{
  "n_layer": 11,
  "d_model": 192,
  "n_head": 2,
  "n_kv_head": 2,
  "head_dim": 64,
  "d_mlp": 768,
  "vocab_size": 8192,
  "activation": "tanh_gelu",
  "norm": "layernorm",
  "norm_place": "pre",
  "norm_eps": 1e-05,
  "positions": "learned",
  "qk_norm": false,
  "attn_scale": 0.125,
  "bias": "all",
  "tie_embeddings": true,
  "parallel_block": false,
  "init": "trunc",
  "init_std_qkv": 0.0171,
  "init_std_o": 0.00364,
  "init_std_up": 0.0171,
  "init_std_down": 0.00364,
  "init_out_by_depth": true,
  "optimizer": "soap_variant",
  "lr": 0.00748,
  "beta1": 0.95,
  "beta2": 0.98,
  "weight_decay": 0.043,
  "lr_head": 0.00639,
  "grad_clip": 1.0,
  "warmup_steps": 200,
  "schedule": "wsd",
  "decay_fraction": 0.611,
  "decay_shape": "linear",
  "final_lr_fraction": 0.0,
  "batch_tokens": 65536,
  "seq_len": 1024,
  "doc_mask": true,
  "train_tokens": 283800000,
  "steps": 4331,
  "dataset": "wikipedia_en"
}
Each number is 500 + 50 x the weight over its row's rms, rounded and kept within 0 to 999. Layers, rows and columns count from 0. Numbers have three digits each. The size before them is the row's rms in percent of the matrix's.

# layer 3 MLP down, 192x768, rms 0.153, rows 0-191, columns 512-575
103:518562509562491477424465514594484543437511556546519431510488487480411500491519534471580451436519584510405518517465443474409456478497553526537592567480553529494518602483520446562476545426491535
104:536541458516522545493498504471507512452449555478634488463543525602454570505537508470506523555554575504566518502459513470469479577514458537424514471485563430561525466508512481569505566487516466
100:538454541541542549532417514456450521559444554619559480477564508391520366487549510497527437479529472446492538529496531509534563471440516545570477535491397507453432509509393444539351500554518508
102:519459554467463458551544452475472461462410566499512617497521405545572566477450474568519549508432502474548482474563499567545468477538436503491451507528501481513569568430466488480537526455549550
103:510468491595486452480513539420377471479581489439441530437532472467455468563432495555476456456615449499484399550500548492477591532441488540500522457426425462400402485371502534530470582542491513
104:572568485563441499413553450489415444474560460459517466575522483540467482488452561602469518532504521437487522472456621393510471524517543473493564465528540469446374421507499561459410556564465553
097:587498558454474520497425600462477452448502489485504426559561535437530453539392492517532481469541398575564526481508543436500533352431512509501550464380388402564538437544538449455502430460554454
101:501531521480506557514525479517466481548528482449524484402420468562476485487519433471511560461498603551508463547489501519523565535433396486580512487545560463462535521495471513619552542450442572
103:609476538553587455529559541389516456446554490488426417488490470447453484437468458525529598441578553546462505592530545540499509520555507504480607453527432481420510413514473437499489480525496487
097:632532445447543484542431479472518489480452441549539463482504467541478511510585463465535465513545467531489472464503457515417573532384499417460491417553485578482517515554566515466550469552542483
103:532516419527513598439514535627560516531527611430463370542576511524474543468442515456540446565490564388539443485469452432573486423579608523524481578524556414510460436581476487544548580451434501
098:456464440567482411492582502442413547491489496511617484459458499476538447474535453533483444505489454490433496492457453519482534507495468498417547545447516542475487557483571528493468531528487577
100:498393390508512512573502550563507545605482497506378406466459542430469543436487510507467474459545492545504490503485559461520498502521415500447544526511506489520530471428520503485609430469465479
098:477458423389477523519536494517540514533424430442389576513469461407446469553510483598506554413567588456472375551428535523482505527462448489577479547479418456455511517524574507463546455476457538
094:565487495455550494514440434424533569638512519543527508508528462432514458573493467448546494515440504448466576523490529554491526508518534426516411464525520481430479516519481558480465546422457544
098:544476558508501506545498402522396480489547547548537506495463461475446590537516499445465566454506504530543527465541505520520508462513493515616431585454541512509524475506568494460489501573560473
094:560534527515536487409492478552468551508494557480443466436412368569545558547551422544546513530594512478508519525482540468551502561512490491535590468473418542488451444355504517469399501522468567
100:499493486466520478476553596512467509496558469520416504450450610494537434493446549541457548399501504456454514424511512539485494543458442469562572552310492504542465513507575506467460566576456494
102:462582506473470475467498515516527486532501494564534394540420518530494530494527555482534601480592464394460522474535571459346561513643519388466488498496497484394557529573581397524542528423437505
096:469542581489406481584551460478497480501557515554541564529465591485456541470574479504526477424487569495514531547523547501561477500452507433486474487459539605514561423430440566545518444553556420
098:536535493463432548399605567533443443468497535469540420508528549548504497553440513506513452526391509550465461457479516367453467514490474581463553489524600435420527521472436475573492471516493539
101:445438491474486561426442503475550568533464535477493514487583515479495497452431503472445516454428565478458473432540423588525570525444422417430546449431539562573550473494483477518481479542582454
097:439400528500451522431540499460557515446526506467529507460519431556444495566506579443422576489541492619509366464512422462527505517440557543498456527497529506548528544535494511496508498497521507
096:459483440542441519607550519428521461471519539429468507546467470475551414513413457475424496384573527531545474461588452467546546414576498527519525501457414476464439408490486430430502434512439515
107:515484493464502559499470578452440465507469410472527516506449492439530604432450429582478546591606550395455458545518616467494549512610424454468492435536461594431530523544551460487516536487547532
105:592454537489480590598487533470516594495531470454491570478445485463430458516481506537501499453519512548541538520456501438481528535554459419556520473486418423580470444477539479493473448436485430
099:494480540463471511552583451516496474485532489540510587629504520495474480458470455524487469438553521523482475507542458482446423488478574499500531518369570380469509541498566541500547501501573573
098:517505444544438450470521596484493500509598513392504514533505552461515527523435553530506500487501467562474512486533542474480595570549515551454481466547502435456516518514456471530400533557469513
102:436520518553514428404379438477576542579537462512456445497568490487469447479545561457479488500494372373576399517569506537454604440543477533550500565459463466591493559606533541487472471440403481
103:486513486427422536418497412399462418483457484500551532501612406510530454519531531426475509491370479461432511530525515586511524516531515525525465468460478492538546494463603559511587547494464467
104:499454467508426531465524408536480531502490487522503520499434496460593492543525525548485594473431502500560540455499487553442460523502607497512404495463507475470496359484513579512581515525427494
105:449468435500521500551540538428529499453498588546457579568435564522472555508553528487472528501450498564555484452535481509444562583552429531532483459555587497510429524410581450480587545409493513
101:507560486528477508487538482504502542475446495575580608480514585559491545475474406553534471530485636497547560485499508401458457492504504443470462517495446563505509501507485603502463594450514503
100:519488537485525457562495504408543464504438428504475556456519516518536504509545512596393460493487480485585484584533472571497432437503511509523481441513407425464459538539598423534495527411542475
100:512457510490438492414494501507538462354501619510535458463491515398548511451468501564507505498518504551441529444487490562527507487557459480548537460460568550477505539503471448554514455433554480
090:573548455510534525487449499449589549513353505499523510467466530492411550588471347500414485468517492495506562519541513532486433546546479488420519503461584529520584610506472545460482514427509465
095:508495560526439546568497426476534467517487548532490423531507486421580589522454547397488506534506532432606414480548479514470485437520524470460514516404483537495522524481492472492428515468435519
100:545559470408451489493589503563431554568550552502496538518494458428472560506559511556484342525486395474454593508547472475555518524457513527489524507448498558528528548563460442494415532447600448
096:554523459488524582525443454482499496404510490496584484522500442467505415426498554529469402512496444418495514589480452447521448459554462486550559498540466584486490623548562422526567482475532542
108:437532472501545554549482492463535603585450523589451479471541494550534487476412526406557403585513521456552559546531488501527504442499471443526557532436479571559493507596517370532498431494531538
104:524582534495540429619485562440373456522563547424446431468521531419501481510487471505541436469486534511497382482451502563564495487564478518406501443496567526576469394469384392538415474520549416
099:526529486400455496512501531448499427555473534491484577496479551397455557514573467453532408481501429511615529539528542504495520549490484449459508493554533582450496464529487522519483513499484489
103:548529494449535525529474550553593470586480503486505518476512472434512490541491451491546544541476487547447566408501497482619473550445549465517539571543461586526457513590499569582494509534463464
095:518536544464538514464443562521478542597450559490474486499606540561534614521506540415480585550402498533480512479466427487509478385503408488483466411517516467539466508527472472432542540427498498
096:424498512473438587587568409528449528498510462494548451433480506477555442470606602467497589491489537403512585405543462517583523574531449457583479498528471475468548475497483456484585484585455535
099:478486479561452519489520496471477527506574497548410439558402394550458505547520557480435500456475522562570460558483467540538588523414575438442505540549482478616490410452559549457511499535429520
099:524503596556452475442526473559509428451557492378416475505463561440526548502437499507437493541568470555441525467619555482536439482564556495541507468466467438472529430523547504508591538502520464
104:510507489461521521548470437343505529462512497552487545520544463553534432507482497435423469493576476537486550647581474536482513512521448463494507477471527468429513543478543455474515479553524510
098:577424545481496526510505502623451472565491533514490502438640504532555498493558547435453437517468438501495484507500486460559488416547526383505566529451586512528464513524518501534525573544513517
101:478509508492459518518488519517551526551449510459557541492492550537520501466579513493469501408510529528501491392410514516486609367529461472585441490518496466525567426503535496494465434475528469
102:457475457417495539468449521453464586443481515568590452477511508523501467534565448481523510493542526532455480519440495548550438481477568495504465517543493484562489462538552454484431496438502421
097:467533422505506530435430512476571601531460445536459628510493553538532444456467413476478549568521469460534552601513544474520593508442486541467542433436472478535472531437573552512560443588434574
095:482586483495526537561379451420491537512515446457460544512451473526543456388526430503537576525534461445524487461524437543422601478540454494504343422471448478552508538503455514498486430480435494
099:550465467451469500524491347562408465526478519485569525482522525589445523543459380534552605594516524607440465441507470588579419478534462506543483465494444527510482478508460547541514466533501478
094:521497443474492452571535509510477505455508508516512494514492505483554446579521521413442522544545530536493571492445466447526527541504465469532540495501513500455392458424483516496464467452477524
099:503546519476512490481513514468492586554492498639496510499527569559540482553545512488444381503474523447516484529412487461549519466501464461432516435530559587566460640562448459509542561567473526
098:448500530515564567514518447559574471561497529564453597457541481586544551452522472366500594529452436468583518422456471390499590522440565459527515531540514526496581466520443556648426502498535537
105:586420543472361538506563537473453422402534514509470539528505576347566430490535535568449505557510509534569476466466526548465545517558516478652505458502439551531574467521510559531437514529502614
105:509445513469529457502552632514495566423528468504455521453418461442408462490528466545417520450558457502436515459480491471523471524425450535551454445468556480534464399472494436466568345454529459
098:524516524458582382505452473478471483490612502525469455503483485380501491486521513471423594468508536508472488508452516527499518485505503455436540603478484455592434503602413495543547599502505461
095:508531446509357514505512527520580500484462468510588545541493491513523444427564498518502426576579595484481532492477588483515430494570558470432520498492423478421499460520477593441565476589534390
095:350417443412459455577482454538589467458527550458596582464498450492513524576448464532465464505562532571462532516506409499473522568500405447480503603537457506459587399472461565444538512509505477
107:460506472529533389504490455412453521515542488491491515505532467445474451482579503508504433532571477413490473600517533523436584448383477438554510529494447532515423516489551491544578476543489551
102:530468500478460556419536538443562492426461477513501546495459468574497569436453486529488489457529452370510526630511496486504411548481532485541541463530472447479554512573613639440452585451599572
102:448562482472537456473487527510489424450555532527467567500489384578484432526588521583450493455500459475545487553489547467613389585506581526490595581517459530503443527474453570468486527421593561
101:485457429428443522437472477435469555493492517460563558535516436477503530547533541516480511509502515516482538609413430584511426514515487512512471448517490474440481546423515572496510476467497519
103:498522442557512571508512559506448495564487503543511528466483502524538613466432449467502529484481459591533516475468540506524460571444559572432500502478576474520556372504507577482469485479475486
102:482406566601547566494445547571527442438498551467446448429470465512549496469498528448537573454554531579517550335481423482427528435486484484505459491452543500532572543502491455492476441478421577
100:635534533446445635483563481561499494546524410487487437524456490525424532577409419504499455537488530499503503499514434458520456527546572545452552587515509554545396550589485506524502465509437452
101:510514511446468512513543483515431410483492502536518482537504521523413518488572501423453494524507451424575498493334430415492500511435414557521497577523511530468558466595485619421456661412462514
103:499438444514468457502510537461440592427489531515472480483516614527489392459469455419558465458480597504445617443449448506537582414531495470469554506464545493503533556547447453493493498503486425
100:508486512484514495510540482436461543537498463447527498472512560425556485552514510543539514520452494503463513504458533506472495419503522440479535472433501512461454600472511510428508452452472525
101:524547409443559530523487536462530564526397410471569501513430548567439486520518537465477476431492458519420441572469503459544538501459544481489529511586485533457522482537579547476508423459496505
097:452477484591525496454535503504502490653548499504412490496478611613444509476462586517496461553512585484455462577513474442458506468517530501484541455480512437531415521486494429482524561592513438
102:458515505511528514468574619437513549492498430505601458517506462529567492538569480536448460463447517469542505351519474540532447555437553416460404526474546424524573438454498502502469543399480614
103:446547543506525423502528530538487504418421615525525413506500520566550513352503485455468608529583516494583501457527544630517488441432472525492527613482502454490535436481442571509544581434477562
099:454626485506503488400468531588488491480462466621524551592498542604511578417632429471551494503508586486579534541522603574497438453530543591439495451540556521525576422506429476471460493496467466
104:526530500464447568474513487564494511483511592583459592506507577430467499503418494449570544421464405542483450604484553564410536508608552453572530454540473500514488599436543536485404492479525470
107:436517430499508567443535573494449572483446583440467514488481478471490616471496462497613467558515472484445472395514470452444467441464481544464505456543499496564516445617523480472517459429483470
099:500510582517438558426551529575369476452557484519502479526471485447524490486491552472494495463581468446595573566513484570460511504533518473475511519516471533516478519557499415587405493489488559
102:439555539480499426497482500538587453576486509493501452561524636558526559474496542370510477519524502545498404474586563452545554455442487454436505454611513476528659458586536409489533469461471375
098:492568520521481539500483613545493608571451453501418492475467519480475529458511489522469487457452559598494551547564512447588531495481520536558389457495552430508551510497448586523475500458536456
105:556496473528479501534497519501555551485473500611514519548518522473543457484522506394555542449524472533449589385484551603534504526449522477486451507520528613477489475482514519560515539533497409
096:376479481522543535494515521464521490573535469493426551507485574411589540418501497492442461513469545535419559458484512528462477480531434479468571465457447585486498341517418471510548464548513385
101:592566542481472541457503551589450436522462483486443517493562393428464544499482391519459468538459533553500500463484545597507485496487476444555486500509527489489452431484440447572443524488565604
107:506448556506459555519479596473623472449552556407463480474486536461563448450553539449529418507505484506493488499491543492509534493417430466586488501541476471506529561496583474475565443474445539
097:529495468393547516576466433473486552536552493505496531501430413509565460549564476501503479573518496504493587427509470500503490463506516460504493499478576589446453570470568469530597540469472497
096:564413411533506512493346458433519439496539450458463416504535469457522426509485487485492455441539437494543557495496515548460519423498461522446516524404497506462505486470577545542509465470488481
096:475525505466491541581486599488455504544583511478456511501573498528447527379513497485536601523446568428459479451530483549591538497534476532540449503382511460442578467530475506528537405539484548
096:473571418509520546479410475533525474459499487443454413527457506541514556463526525417518439541584477558525627544486548454517455477546516501545509507578565494500473418538566619436472580527547410
102:543517588477544485487460509608508472446486409422435485486504493436551504497568489533480506485507535490514502463446512566508479397531620516528413455518454456422590557550617544509547574474442546
095:512532400474416488536510534524429501484526515409571435560526454475519466502599511522519532481426495487476414472485530513521445599552568578541485532429563443427427502567547550554560498475542507
102:474507538454369473544557470394507428550490486483419473503470507448533464454499477475419493496534442512496493559563515548460519474457529551551522481502464487455553493573477527504551512497557395
102:498518449574449477497520477540490568466490484534465458431525577563523536550484541433484541470470532511507461508429513566509479528468510536433572524458508482515557541502456564585492513535521494
096:522401535433468528533478419447492524540383524479489546489537481542469500379498537523470433420478445459595445565539517521440471504433525604530553400521531483552537510445542491509529517516472485
090:445461512436542475489549560437510460547489507489529491505498471479489464486498512464524450482531509493507511516478505510530510477450587491445424455552496575530487601467568532404523522434472510
101:462536565568425505476561512577509495467402461500502402439423513556447432445474434484533385509610500484540540524474436426480520417578556489489462603481541371554570439551409455456581571449455539
097:446583556586442513531457575477459419407435524542515522463544624529435452483625551441442564515567516530456520408495598458430580510424495520477556440586390506502532461491444477525527486519495552
109:483423421437503551455516461420564475572539533548475490437503507545487513484501555523537494515510539487547506508507489488457563470568516491512527505492509513532520488496464521555497505532504465
103:542564478540542458598454492480503570521460436429556497458499476531477587488511497551501532487610491481507515463497487568528505499486421530405540476474523588456541573500486499427635482482493472
107:452548501512470429576536434482526558556505403505548534491428437495524469506550513524576421475502493464487515483456546493537508504576553454551438380629524590449522453486493554479568476597513434
091:449521556451499470536507474486553433540540463467413539459507643458599555512542565542489489426474413490563479611527508551520569512566493411548508439537482473517475564549450491503489488516527462
100:593380496550467552516458461573469461470479528462474523481498481497506501487444489441436442580529436537535494491524464537615490562459583513529501489569533476552426519446427487489425547597562505
094:446456551471547510423437619498476504462534549470504443528480469557394439509484499431476485483562421467538400456610546468492543382579500472443549548560451455435416513540451498523448531558525409
098:495494589497529508445532585573496383511520446441511467436371565568484512451531508545523479584477468540440444546522555524466484513531500539462469469474487460497549504491450468443566429424552441
101:457582534494532447537549449545533478539466542427491637480423467497610463512565425452515500573518586498459511546589444489521534451474544550514453438538499494476492455432508455479583596486575678
101:419530438467522528526499623493510525495473477459475502466519557517506578497521388503437469501448517518479434426538533493521584496498489529443438386561436438356519485469561504534555504488471495
103:548544440514543538516568493491490422622541507545394460562524436668467513559441453514559484516474431555532479577475413459513476512497509461470510427422520627572471480570497511574551560478482462
098:523567476568507444420436423546520550580523518519533531542500599543450494491473468539534495498558507507500539540475562551546488509520578460556516483483549421459535451428473431537523449540577392
107:424558511542583525529471528470451459420525527497486472498426550411541432617522509475427460586468462554425551474382525433584442509517463488535610405467481531469524397466542510494449539550488492
098:543572461484489546370529545503503517533496505423450497472539591535472528429509431407548552466547453464406459457460432360536516512457419419536378448547519424532585500519554531430495614533510463
099:534553446559375553532576506541505428530556471551419451558542554458470521461542601470488568582553501582460580525540518564469545507495405620445582567421480448462468452529482469433447485526532495
094:478548492497427438375520457452476465473426558444534523558587557462519622508448520551541464497496539542468554565619535473435624519489508489456522425542534526480504466554479485570500583400579545
104:329556475627507464523490369469443565469478514480509531557545526512423513475605471533497551429518596536453483482505430508484572559420488487477443471578525614419465528418441449541495462491526478
106:557471521481472479510503487563429505537546430506533467457486559469444361469512448535449544546439512514492622489496504483554439445362502448551514519427570592494570555592394564516464496478511409
104:474453559627448578502506438515483479498499535587449463543578533504580493501535418555412522469502542446521558438462470530466388502462539515533504491460465522495532547498477543572461422498470570
110:429475427498560493456507444507522532548501487539493377474512508516463508440422506539518545508492455487504491518481578538483447481443456522482518588437504506477533560487557462561484466516549454
104:463434533505583507408537537521492436481601494478484402446513559478607508520456572491493379505530499437491508493415434501597505472530455492563416529534561554612498419514527472437491438510502497
097:498505526493535571546458441498550442411523542485559408534611503513533541449546525460568381502515512560529460487544467596461544430528499443505444607403511493418465550527494436521475509526547461
097:512487532485507502511573480437531548529465505476524485535528424513563532533479488467456416469516475510453434472535503510476516436534577453452476448575464478492493581474478492523492576568524512
107:494505420540450503514486512500508538531462456479546509549482497493437611467651521529498466526470426525575536523422488462507505522584511459500399533537493519577444640475517516561494465435493459
097:466565538486458446500556455561513400494488476389530524497489446562395504462516575485498518468595510548519409417533430433576561407472404449531412512528526494466573374524525487443519476513496426
111:495524461481471451468515428639510478530522515563567479576417530515550523461510523408399615531455476557570479493419483543522543495556538640478460582360488511461491546482509495498466495561495558
114:574438451426538515480445532544478593513473440502499576498458441544444425542521501525536612461540553534482530490427586419499575543538414491435539577550558545471396541520563498541495461466504522
100:554508440436583442483487483560426490423512465524483532573449457511493562470438595513399528504474491505509453494591530495548457556526407491521437575495480611525496575488521528503504522474530498
093:477384546417473511487469519511502492581465474469529515521481582467492496481513556532507445526507487449479541520555462413552482469469449528500520453594466572549543447560453402501485491482465475
097:463522493415446510501541548502497482595473466457587575455438503563465440571488548593537449481535537522436424449416563363551446424523488500431462477559476575523461419448466477435458555460502514
105:550454473461510548472530442449621510508478485538654490469463451572511482502580476497439530536467408411510523525516541566586465568550538477444500508508454474532477498539511454484432495506450488
100:487588524478542491433510478537383514585475522498545520449477502538445507453474542467468444573458534485507509479590497426484515529416541451478518527509528460524555374526543512526555523513571463
097:529470436505445418520545478508497538491458507540660471526387476429557494516518494446485516543459525524445467491569501588478475444538501504484487382624466485497534482540420515479581436480541499
097:398549544573522420529460486472576530502497538545576533439430446549571509520476402465479319503595478431523559564530553494527533494391539469458483416471460520541479553595476440424491529563512468
095:528500514495440524511466546558551533526510627540512446505524499529396503496517552482530521514430428458490430487540494452538492512504489544497496521497453488508475628511498524597529516499580488
104:453556495444535585526417469491514525483455503475540553470601621493501560361662557498457509462475457464494566537503494506555510475545485524521499506535494549487495449557508379578512521463537547
103:503567462486463539446448496518476543614488544574528565522499550579493442512445466511524428572487525590522412534577598594526509557524584504481523462453526483538524608424496545454462517553487499
103:471486439516523436443515542504521480591532520446475457496467582518496415421387474553515486420432512438472515514523498444474543584391472524503554571443547606477440522475495503546479479551575504
091:422447391452517512394463524526428505499524495485528475620458518513541553513530550485490607531503453485499384431404522472535416450516517551464438464475538502516543498438499494452448499512497489
096:551502531415505495430525495518472447539552474499469527606560503468524564465452479560552577516470450532532420498558522401528571561413435508575467459586504552398526571508432520569463464452538506
103:531533518498466521532527468505541542510471464426553577486546559423512536401565622482475520496431493464518509515484487550446469516523493560577557504427501494492537417573591497464526456522446488
106:563562458521587422504426417512428514550534488500471465491518444486488435555522529553547461523528591460496464471494407478474526437484547504471514506467491529455451516523543486547468433466547560
098:552493450443496500467382535545524518517533561557525436504554565544484502520547528470443439475563453574419481460545506409510427568499441505449396513575620540507488489471428448585469472504488448
099:450506498580482458514473439435522541540512527506562449578397499447506443508564546536430577536520467533520495487530517534440537446456512444418496485573433481525497422471508406464516471560587467
094:447522434447578467577501512534508410512522534524488431512358523512491474480463471494498504524561478505466518452463461427438454444435521476447452534567519521508506383522573555475478421492477516
102:481540565428539549515500569453459528464472448461473506462392518499441582477658532526528450528501551487574579457547552553474523546494496516530482406545512533521503359544516552429506565487484529
107:529473491551426606523493511490510556511532464468545499466484574520518509536482432433473456466504504635468479557600573439545473530485508459453588492497559473527463388530540415500432536599467514
097:454567507497512519453484603529496456492535513478445489529448521442560507404447476563433496545532419470475473574422567475584638620474501372547483404420459532527517616463574482544468558452490579
099:589482507435538538570461448594457484604521458509534512511478539607490496471454519494442488487430517506450427548589513541463443473550473480596450655569539537516522536468534497509408573458514486
106:545529556476436513542520458570453505550509487551483421530487528523482549466458541460478468502514509559590507515480504461508458541475564548506400553410525457499544463520516533462421525404524534
110:491488490542452610451495428564533433475465592582514606473550418567406408491517417493499508610497510486549459536541508551574536515521489482449541624500488438528440529510395491582467489477529454
098:593432476459466492525486481535471545438504444529412523435521496518481524510492526487452483493575510514597466574601479443485435554483490533466481469451514401445411615427460509465410539435439390
104:491505533510503598458536491487586461445488457531499464467504614540469426541470491472493524557517451422467512444508569523488581539488516464437482563495471476330571538459519415441490481628572513
099:526572569524525455621510448466531422428484509558561498526574393513527428472508518483519529476498546477572537482533443494454549415428506415487487464532516577469480510548492428479462535510509516
096:520508535452544449541446437521656493523475505500553559446478468506489475417417539484579564530518531453511507482445554561455437448501510469427490515510499516554455583460601414492473606535510456
094:482484456472496522504442439589487604424492502523425529535610443432542511489591552570534445508437477387578503545463529518546432554417527530560505450440520501488482409482557576583578502448552503
097:475474480415513542510493446528498497496510528532619467568535639522589451516487510396475543573414492569449496450451547560482501518423497556489425548388575528485524538463554524532540461572612469
109:442503527516464463548574508472539496576481529489486377471487600482486500483491439525534530508554518583474441513486533471520521450440514464554563507564445585538492373498479430479524558465525545
098:443533413459506496513476470563612538512477512461535616462404474539511538427535497441481358531545530520535480441478553419502567477487537494490417438477460503524635467514450488539544418484473459
100:480500482605483555490463513482477467500563484541620494465443413461492443439455456522501539514645541628574578508403515500524450550480462479441513495525507472470381526572457473427504476595569538
103:525461553476504401471570493507485546560594546466404576508573432425484439521485512412473567509507482536450490494524466493450572490552541410475563556569445526468548457504535546449443516489630503
091:576510528476466517463399451488499446566468593513573552448471528489369521564485485560473512491503449502480570524477548553396388546456441497560472568526534554586503556456586501499494429446539538
095:507480572534486468559523567433512522475518429455528414489490454454491490509486491483344530446460477491537462583536551443550464386556509514504503524531505565500453448514526379513468560520570437
104:511450481454589468534564494516489542490469502463552463483370508462479527519533497495468490484583480591468485550468523508505497548490544492410477528514575540525466496590546528414493472418443554
095:531472491555443481413497615491516408501551562488553487443539538478473486501366484481563502532484649453498455450452577560480520519523504461432486549482484558505493545512557532610478544556595561
097:492431497567600396484544435542506414525520526525534497388485582432574413533482532437529491428495521454551497561426516549519562544498552446491474528547562501583496488517526489515412416493538455
095:443534481430424575560491422512488488520544512525476560517468521492479470497518520558432564539449510533502506553469417509511528529503522466518507484447448478500519540470519466410529487410487432
097:516525501483508473543493553466419573596439413594535545464545578474454533479482434465519497504541502444568523552594563513499364456492617487523502398567436493440485457427538556506524436464510416
096:443566505472567511533514496466476445456522577544512498548444588538369487572498499553539484511511525575465472529513510485463487480371521418461550582519491519526527563545529539428538542510528469
097:516460557504509405618486532524477530490459488491511502565532455390553404459565534561564624531541489498534593502517511510491590476607458418538479549457484505441417528463529527503494454433525443
100:496500504480567499491514490496453409533450450486485478424404470526471485477496385533576429494411549509552485580481450519491511597525474503453469558519525479489581589572598526515550483586520579
097:499559549500480428543464510544448493541493493489510493508514563452483598528490534553531486505498545548596565496562444535558487529407507444560559510604549441521510489469517537418475473465517487
096:572509500497573422486534588666541518491536475532572514489509561508409505466517488561449618513551475418524447454423486516441514609591455471494456534468487564571536467486572481467483550563456497
102:512499474538525531507510458613478479580557550507483465496450488411438410578492502571527562537622492581485489511503459506514475561521508505555522547407464527484396449506548537517447476576498466
102:449549508453474459514462634537473517486448466520514528482542568532487501531509505446569429475437415569525529488555505480558509505492532480469504510481493414539539577563569485505620461519401430
099:473489593400584502491485573518488360389555476472503460442524434603557504430432445399440599499545498530539397424540502554447483513530516329621536587480561506496525448518459612466412399523560522
092:401586507518457501476446547438426416536427511509545405472480429533588452554473550464420504572523464479395552465487493576472494504497555449456506500523543502422468539565560393500502517517520569
093:518558550456520441409522514496479505471504517476472460488581505418493524503454442476509443511544601500488551488493566491537515513487444565576498425434450520556573484580480436530550443556466409
100:449575494356462528416444503516455491538462456488468581469449589555535559482468502474537576443534490491516452496542555479467519470523500457454445393454430541468451518511541469440565568464562503
096:409513511456555577572538568466480562416435389448455538523487523447494395500540503537436521451559479490459484549500493566517593415512456423387517561553504402536458495408445439489478486491509529
105:542518560403551533463470497612568546469488469444440427489523526452386459484480387564502497409526530412552465487472473536530464544449508525514532431473609438614498488525558441434507607484504532
107:446464504536528515519477516518437430445493491496514566578514409431490433539527524508563572463448386608505520470468514552536494535457552542471514527573516458558506529516551457505468492507551582
101:472497634471478493447553522512470379452424571433542524488548554474471572537491530488454503407440502465460494475517522442527541457521459505437544474555453458402596600462408497497417499456469485
095:358522446565541492510550517433623486476423457572624474526460506437535542530593544522451484472622536544579515500517574594528492483513509499461489373598462614537527472497474559441527437545484444
098:550419641537466550355468497511432502533500416555532477432544566475518557476451553419490558432488554459464439475533464483460583509504519549537527466493474495472469515456524522462476516566429468
097:465503505492599562580538557536470419530479559520504488501498529383551535488449479518512430535531425549499453472541470533541540499541613404469481574596491545535511477435461567417429578426537436
096:477430561500446502474493421453494356564521503486441530419477555457483465435510481354409584577443551555543479486501463405510551546501562522489502516469506512474512533492473413456520527503458507
103:465544536431501526512521482472524574499514493480563533558458496507585440541471504477531589475454451518506548512486510417483510553453560466490556494474487482554503479459524523478499491450527463
098:515539432498560382509445447481498559503425475499513446502464508491474520513491569500516504464520476478522487488491430515479532548503491438538499485425578546443519529502547376488492558517454495
094:485512538443441544608501443447439549442596493450468484509508454449505429417479571540453532579440430492454439462500441549536506478390428538477512636497514462562437513481479508510417400466472488
099:443474604539576482442569486543538457565470501571555515452547524570505520472446547502486552515553570518593523577620457477579591515475480517505527580532449551560611546541504474549432448522476545
106:597411483559462505546538538652538404549422523531567436529449500569443507526487484509536471462570498502455541532430473465573405534426519444453468492474593568554466519480404486506448500475505475
098:534452532597616583543488454544551520455459490505552436479540501540569436451659489526570433547457487549380530501502520597507575617389556491501487552499575569476547605486558512544430511512464470
095:599495538484522523489445463561481463505555556613459440488516484479361492498583469530535465464495444406533535619500463487525531549522493581577554511432576496455431460551420629479412520520417555
097:407564443557440451481547449544579450528576544545558503453527459511464525489488559479546472574543524447481501505512456534524499495506598539498455495435551496469543465488523583445489538507498499